Part of a small language model's weights: attention and MLP in parallel, a variant of SOAP for these matrices.
Each number is 128 + 32 x the weight over its row's rms, rounded and kept within 0 to 255. Layers, rows and columns count from 0. Numbers have three digits each. The size before them is the row's rms in percent of the matrix's.

# layer 23 MLP gate, 320x128, rms 0.156, rows 289-319, columns 0-63
101:111130149124152119133131159111171136058113143143092173191034178167130129141108096111157141088119048147085078095103147121104115167184175080151139126096174099147116127087141142142058120120095147
103:192155178155155221134059154161165105161108151148132143156129100159222100106154109198088154153126122168166140135132161149099106068131207133078160172116099165129141103156071139151100086177076128
103:182154103175150076134159125141101153098125125098119136128153149137114095141075098176165168062128122103094140160131097167118185148157172045120102145159183121116084122160155145090123203139164173
092:122148107157129151111128098146174139092175136106141104101148133140165128132107156142138105160128118113097137084179054101130077151193179238167049170134099186113078116152139104046183122157120113
103:170107105127125123133174096151114104153147096125118096112076142062072161126089121095164134135078139152106115132039125107132073154112091125163055192132132141149158125130132157159131083158095136
105:102164103097142124142180173062094104158098141097115118171140166172152211151127160113105125158120162107089091106188085092115093122156062133089090147137161166153103079149102124140133127162128142
094:121125136117083160134206209183120130169172078144143115128140135140084165132067093116144099134102116176131123128110127112162087071087138137113096185155088144088139081087122074172084092113118108
104:131079220110091098153164093120160145135116154090128107188096130115107137167095153142129168095136167113132187147134161128094063165068114127100113124168113120105117152150143129102120169177074100
096:121101092107147090117154167106143067097121197173086151082129168153120117168136144130089096141101097155115100137119132192111118099141126092100140168199090155091131050089080141122136122101168100
103:080155168055141107093102111190132179096131127114115101155141109087158140165134137118100150099162121132069119109123107153147078131119096101112139102184080146058096121060036103109087141090121108
098:098161142151159173100139176134095154143125179064154100176091171212122156138184142109151137140155118107139164151129085196144073156139143158112165141173085131114099101145151101175084129109115081
106:099155110097144137110070099107137151152138144113111205113068129175102128118135104081129146098111154106100117116135119153103150109078125123168162089141110109114126118085138147141132141116147126
096:145076078137106084166167149133100085179172149096128079108147160097182138135184084125127151190117116144130136157155125134137086105088129162101135146199209110147128160143104121139139188140120190
092:115138130160100150101106178154119104150144129132086114149089089108155139134122125098107065103106158091113141149105122116101138117133113155170204089207117183126113133092182073183115081139147150
105:162130159104093103153089144161083154148123174120110103121153047124126147092141072094126082169114090153136150147103166110096139139100110151153127090149149123161087145101184118152105127141118169
100:135188121079108122155155127119100204097117112099112080137101136166109095131101136119133143153112139158140135141116162217094123137126132127102145050141175109052140189126138120069112109111129128
105:105136156100058160172067137148116171132158175139121153101136099162101168141125130105157069155135123166130129119123142135137122153128125148084131093167110192086143093090145118096186167180117091
102:145153154148117163109097094151091158144136128134123094139088160141181109131124120112111126123144093149148132137169139043108108137123116111169115103125187161180100127135137085094092173134037071
094:123102133129118169088130109105094123137041138129178087088108144132114141140153083120098146130151146088103138094095143094160135161062189176139147156064097102110148097149095187146087133115160170
103:097099147161144108133184096127146143207172165074085134115159191121113116093124071182106136157112170139123138119166073103058167160094126097114086116109103091093124141113098139093103116147122090
096:115068124103180134042156091175152148139154090178153148096096077165117169140097060151122089138122183125099117134095159106154143129135182101175167190072119162167124076136101085097122118093129170
111:097120125117089097159160157132121091151009164121171130128050155102130136133126130111121085123109130122085122195155134176117129084116140159092138140115131122145140149104114080116135101127066171
101:118170143094139179207161140153161101089139164100108200122116166163158196126138109142093110126141135161159077139132060140141100164153134106161138114110120164063149127119107113092144118114158150
093:138132160166121087056131078109114104122144128113123080131147142172133103157077103115103102144166096148082151177127203068145161103128135078146088148120153090176119126154109131135186105162085169
092:130092134099082127134118152097102150089155117146120119147136084058072163092149137146102127136166112136096090157137134150229099148068080167159131113123075105172143111107141139158098099145078065
101:133163104123101158126130077135132168108151059145070114127109097132136168165201141122097093144122157126118160107125132135069106179125058134158126161103108139143062089099109125147109078040089090
099:108129168173174169159137154150085179133137170108172152120124124146169135156121134102133101144128079123097103098112132142108179135108123154150073138158102146112092097095150119083090108065131141
094:082063169142085130088147108076147081150144132094136109113083125118133158113119144101084106180106128149180123135112134113132076160104198157092135103092102115081135132062082066053159120099076132
104:130128127152090102110139135163202114186095103114125180089133183141149118155126106180141118158078047147104193123118114169131127051153116114089098141194116133106145122128077112099168142146128110
093:117099201173115071134169141120109073118117090108112176138098096102116129140169108060121114126158176174124203136163166142114131113125133076083153162099088123146132143174150143161112101170124124
097:163148139162077109147134154165108138115114075161127168159158103157209121059116075116171152151122081167114119066178141107120148149207144185150136106118131098137128078104141156071135176102111088
# layer 23 MLP up, 320x128, rms 0.158, rows 289-319, columns 0-63
095:127079147047157133109084130074122081111119146082147146158156136163149131156108157158111082095131217152177104099096115119094140140122178081114087196117115130158064107099145053129143190135115168
097:151108125134165119117145132123121139092138122233172092170133080082072086157139098119075150151141097077140102134120133113105137170139165148179126150120099133175167149183138136192134132141090103
101:131110153126156098096117149118165120180119194212147164132102097129170149085123128118161156109088145159174172144063113140152118099068220130120195108090159194176147035105129135141130147100092118
097:132092067148147112144131136183138145129101099128118106127150095045103152190101054126145146131101169128132087158094119071147198152119106038111191089187095164122166102150087135166125165187135156
109:212152110167138140095137156132150158138158179140110170126157131077170103137185129086172121209141096172068114119111132123128123135145136062130125132089148133107161111120152160136086141102128071
101:089154110135146104064150165176094122151099138173125127128115154153112155089088124115141105135122090143149150117062209090108125106146146120076123063112112175102098090107150224214106188187149102
099:131144119028152186140100141148090125138166136080137138171105083098057157063169138075112168172133127134127149106124143099193093142149140107111137162106105144083147114062077130109095114129160110
107:098125137093120095147118189136090134133145167156158130164160106156085068131097126126132149073128106131112170091085131177056083125094150115146188121163131110098176109134138154135148181202077088
099:129141172080050143114137173131196136139168107127159152141149148150187140090134111137165166107130142155119115013136127081115176146146130098117124120099116117121144104123185107129136044104124131
102:200086174167140140097124161125123218163160146124159146161064154128139091128135149095091158080102117117129118134111199117072118126182110067115134132107126112151078178055062140121071078131167159
100:106169183161115113140177107136125118160173075122130171156080108163123146113162162129136095135140113087106099162084143166168121089113110141133115136155152168185096146067171117086149172098138134
103:111114101110087082127159096112186096145091061137107165136155104142126096155116135181120199105174131126137138114154094152139148167136139140128184119181159170083146156126208175199173155137104142
103:124144110171160165147100132117148200093093138130090171106077114078112128110115161087087178142132123093103108117203129146116097120149127120138133149117175143110170184174112160213100095187144143
096:091101129170081135093124107072111108136095141075135143102127130115184182126135113094082131154105177125126123133163126152152169132105161145134118114143170064192142144083160147151085145140145151
104:135063157096154119099092157124098110115162147212167092134180136172147110132140203162143085151170127143130149086132132096162124091131143237102107158199177146118094124121082121166109078107126130
100:146127105147215162151153076119073125132075118170155129159121147101106059091161153172167172097159130154098192146164134061144139130088141154127137107105157130148108132094075166203145095170127184
103:106156153139105179107096155141128146112112123112115176179109212093126093135101089130188114131165101136127137094155139092116106137120117149125164151167143135132073159121104143105113156090153086
095:129130164118120099161112109175150121201159108114157069140154186130208103125125116107100116155103121156119144152092162073062122130167133177166104121179136155169108122129151116107172154164127110
098:177106174127108089152137119175113173121077211101091107181159121129155103120100122098190069117131146135088146190133099143118176178163125096131118152131179068114186118132090131093140103057126092
098:108134102113121125073106136150166125141120136126065115121111119147082104078148145137120133198118166143112170117076102143099122139162184099080131106146121126099100113134187094152116148109177140
089:126099085075052154116099136107179142173155125111156180149129115099130183157106159133098161086153096157105138105128113160183139075115143135160058145156098133137129089166133103125115135150180191
103:153186113063097132076115136138116158124108137148175163074099151162097130127123136104120143142176126086126132156053152130116119146081172109086103132107115183114109125075110163213119126148125180
105:155129122218153137158103132198141098139143175130142090152090100086166109118166173147116100161136203118116120191082141107108149092143168104156132040063150137101138126182146119093078117023092137
097:112148152148159152097144088159129114073142128128044108159127101106122101140149157086149169142116141133107146046096160111150130162133123144120103124166126183108121126122177119100089115156128154
097:124159160146129104113133153066082115163110105058173147126193072087122069086155118138126117117142156120106148090149145148158100146097105126180130104104107152106111156154104155172161096137129080
100:135058170094120165122116090116173116170083149086168088141120096140160172130204163095093155164155138163101166126137171129130142088119148164098128129066128137106110130147133088140091133187107147
100:133120161096073179189126137140143091110094137122160192132099079199108123122157148082095092146147068148087104122175088094157155120113144114110142116154116134139094168096111143076144117120126145
104:109133145070079133138108160156137106165146144171136105131131136103128149081098151167156141141148119092191168117124104164137121089092072130137221118159121141112164145145113130143108069114080113
102:153134133028176078101085137123085154103203130159113129141153152133108116136148122112152128140180151145124131142117133131138105190104132138144146093122133139180131123149105121137160129122052102
089:150179113105127138147138114089136192152170130081054156100148104117178149153100107129113160183138128106112100100142140145117142118151134106146105127129174098168116153136088123117080150084101118
093:163081177127155114161089126125134135133056111063149171153095104167057125129068132101137128146161077115177114124074178093155097087127087097076106162143135097132107097109116108138105057149120119
# layer 23 MLP down (transposed), 320x128, rms 0.151, rows 289-319, columns 0-63
104:113068081125157125147162138152119087103122103040111113149166117154116145136164059141187109148172154117112150130077141131150063131143105104090091124093160131100112171110129082194121110178142174
102:116162131048093103194075087111099123144159119205092161098133162136132104137119101092132151158098122085081143124178120164163103172173157160141169102108110127049117072145106127104150158140138104
099:153110150084110182161109090124177129051170071178107137117123103114115097161104163134136059103119074159189163093137117145098200125134111107114125114130170121136084170221111106075097096144107067
095:096065139141171088136207202147000128131117147158113139164133163090170145130115153111139109129140107148201122128083099097140124153097128018156154110136119142129140088188121150165127142149141171
101:125076132096170152116173154124128138072082082083150073210177170084169163145148216102137130148147169116131143139149137127073098108119178061186157174183137126156165064073120105150098127136127153
104:112120046080096093101154148155095128160163106097131134165102116139083120042112143078157170086102148144126163146155192119101131171174111139094149175125077152132155119099142148141205125176138165
099:088177084150151122123096168128111088149213082106114108136068087033120115133087115119123109147073092113139114107102156094089106064151138085157140147093062132123131085150090134106141075116084094
095:116113148132120115117167105128143176136157091103123105110076133117118138152135134139127098117112150152184102162194145113175120164164133190141129110097133086155161176115165173150080178105148067
101:102142071138120167113098099094163175184133133119175133111122222146135180191098179120162127129098141080137122128149115114169109123127169088146085145161139159100156123130093130090087125071130105
107:140118120166137124119094063109066134110110121127123112099142099116111140172092176131077102148164165104156157145132140147128147126082140141106096129145136117139003175163108087143067112204116099
102:121121101125131059151144155096150103118211148194104097117152137149121136135172184153043139107145165181073080136163114154139159105143115129143159099116157142138105133180104106097090179135070093
097:170173144095118144091127155132088158098188076181091114139174142112112100112113110123164178141098171102150179135128123121165128171121136183140114156120150155172165050113177079112097100076072130
104:131086129125140102128103140095101147117140133140089095139164158064115085154118092153112154140158201105179169109172192091116145231158050098114148134144117138185124160107091114151119117143125086
100:153117095132110086105119140073207133158129108208107079160077084146138069126114134107115143113141148155045109179114173097172108137097120100127163087128094117150101128183108080104121149176119169
102:172095097171150128108151134131085101125118119129142141153139124113107143093113099093187125157133151073151175131096034150161074108135198123064127176116172142129117115117144134126071164108102112
100:174138110122091107174133079120129129121154041079146071101114114111101115111199196128110133144124117159243117157105173157124106166126101209124155148142141096090093170142128115130142110097139086
105:109126111150155121182112172113129133134179165140139117153143113143092132138151119131155091087053171146251134110069100100137124083088142185139130080133075124133100102098142226146113116109141147
099:107110195123139133106169071125072132134122147167087125145120086141117169132196142081084126139138120157086176108103139086140170139089158168150060120096150126178163196148160035159144136074038088
101:098113145120107138126149122129078168139096134151120079111096189108144097118179176141107133097162099056210147197124146202156083099110139109101139142054118172089111104168144110140097141147177127
100:094148111147107063151109088153131086171159099142154131122160155132146120150116149095143136146069125112160049144112163147125113201175081108132110082081123137146167141091115163099074097158114035
099:146135110132100166099127119165130107085141121149140138143180089115128068110185089109124134081117069103063114137141168108146163146120163106174195133165142140093154077106151203100140117133120135
103:119071125154148173123043174158168084183117113108161077138106116169130164141048143150117113117179091154113137159138166110121119074115207126114161187122115138134147190143137164143132123163117115
105:156129085117092152125103125123138097172136150091075120169102126183098100132042161116125087118173107101057124075160128152084094131097093139105138164150125108157103095130123091143165142180113115
101:072148117103107133165191171123133142133125133141125153084140149119121130165091121131107136102088144107136168109129127152115089121104139058114181145131152071074020157127120067087164117134163128
094:100077131108136165130175128111148149120126131202071118127145095107127129113136045108130160157117140108142064174099104136171124152128137128123142104073135088134124066157106174207156108081143104
100:110161157131111130110123153133129094150121054146181091125156130128168111142121144159164105077123132148106090062044100153137135151112147111102108161144093152069048109128113072158144103094130095
107:084121136110138167131162133124159108158122152162100141165177125174147092158166173103128108120175136068163143095145087087119118096122105166136105119117151154177152144141163099150090127153098134
109:147168115153097150081146086128221143109138102143144150147150107121121121160102080100156147082130100151108112106123199120161116145148147227136103130165154177141092069168120104106080146146188139
091:114186118165142108134077155118020200135101148137138117124079064119179105144126139129118146083124175056190116149120116075114087160063099139160121064117129145136083090106104123125070166121123106
090:124071138143096176131111101119126103109117116156190149117143113108109120199085126137108140138112121128147146171201135099101146098145126091146129175161061116096066171100131160128136119204161146
093:108159128135121176240107115149127151095159096148088107133131148128149147102128114131189121095162134089179174146121152064128124150090133141143185098189133155151161133186149145103112103139139099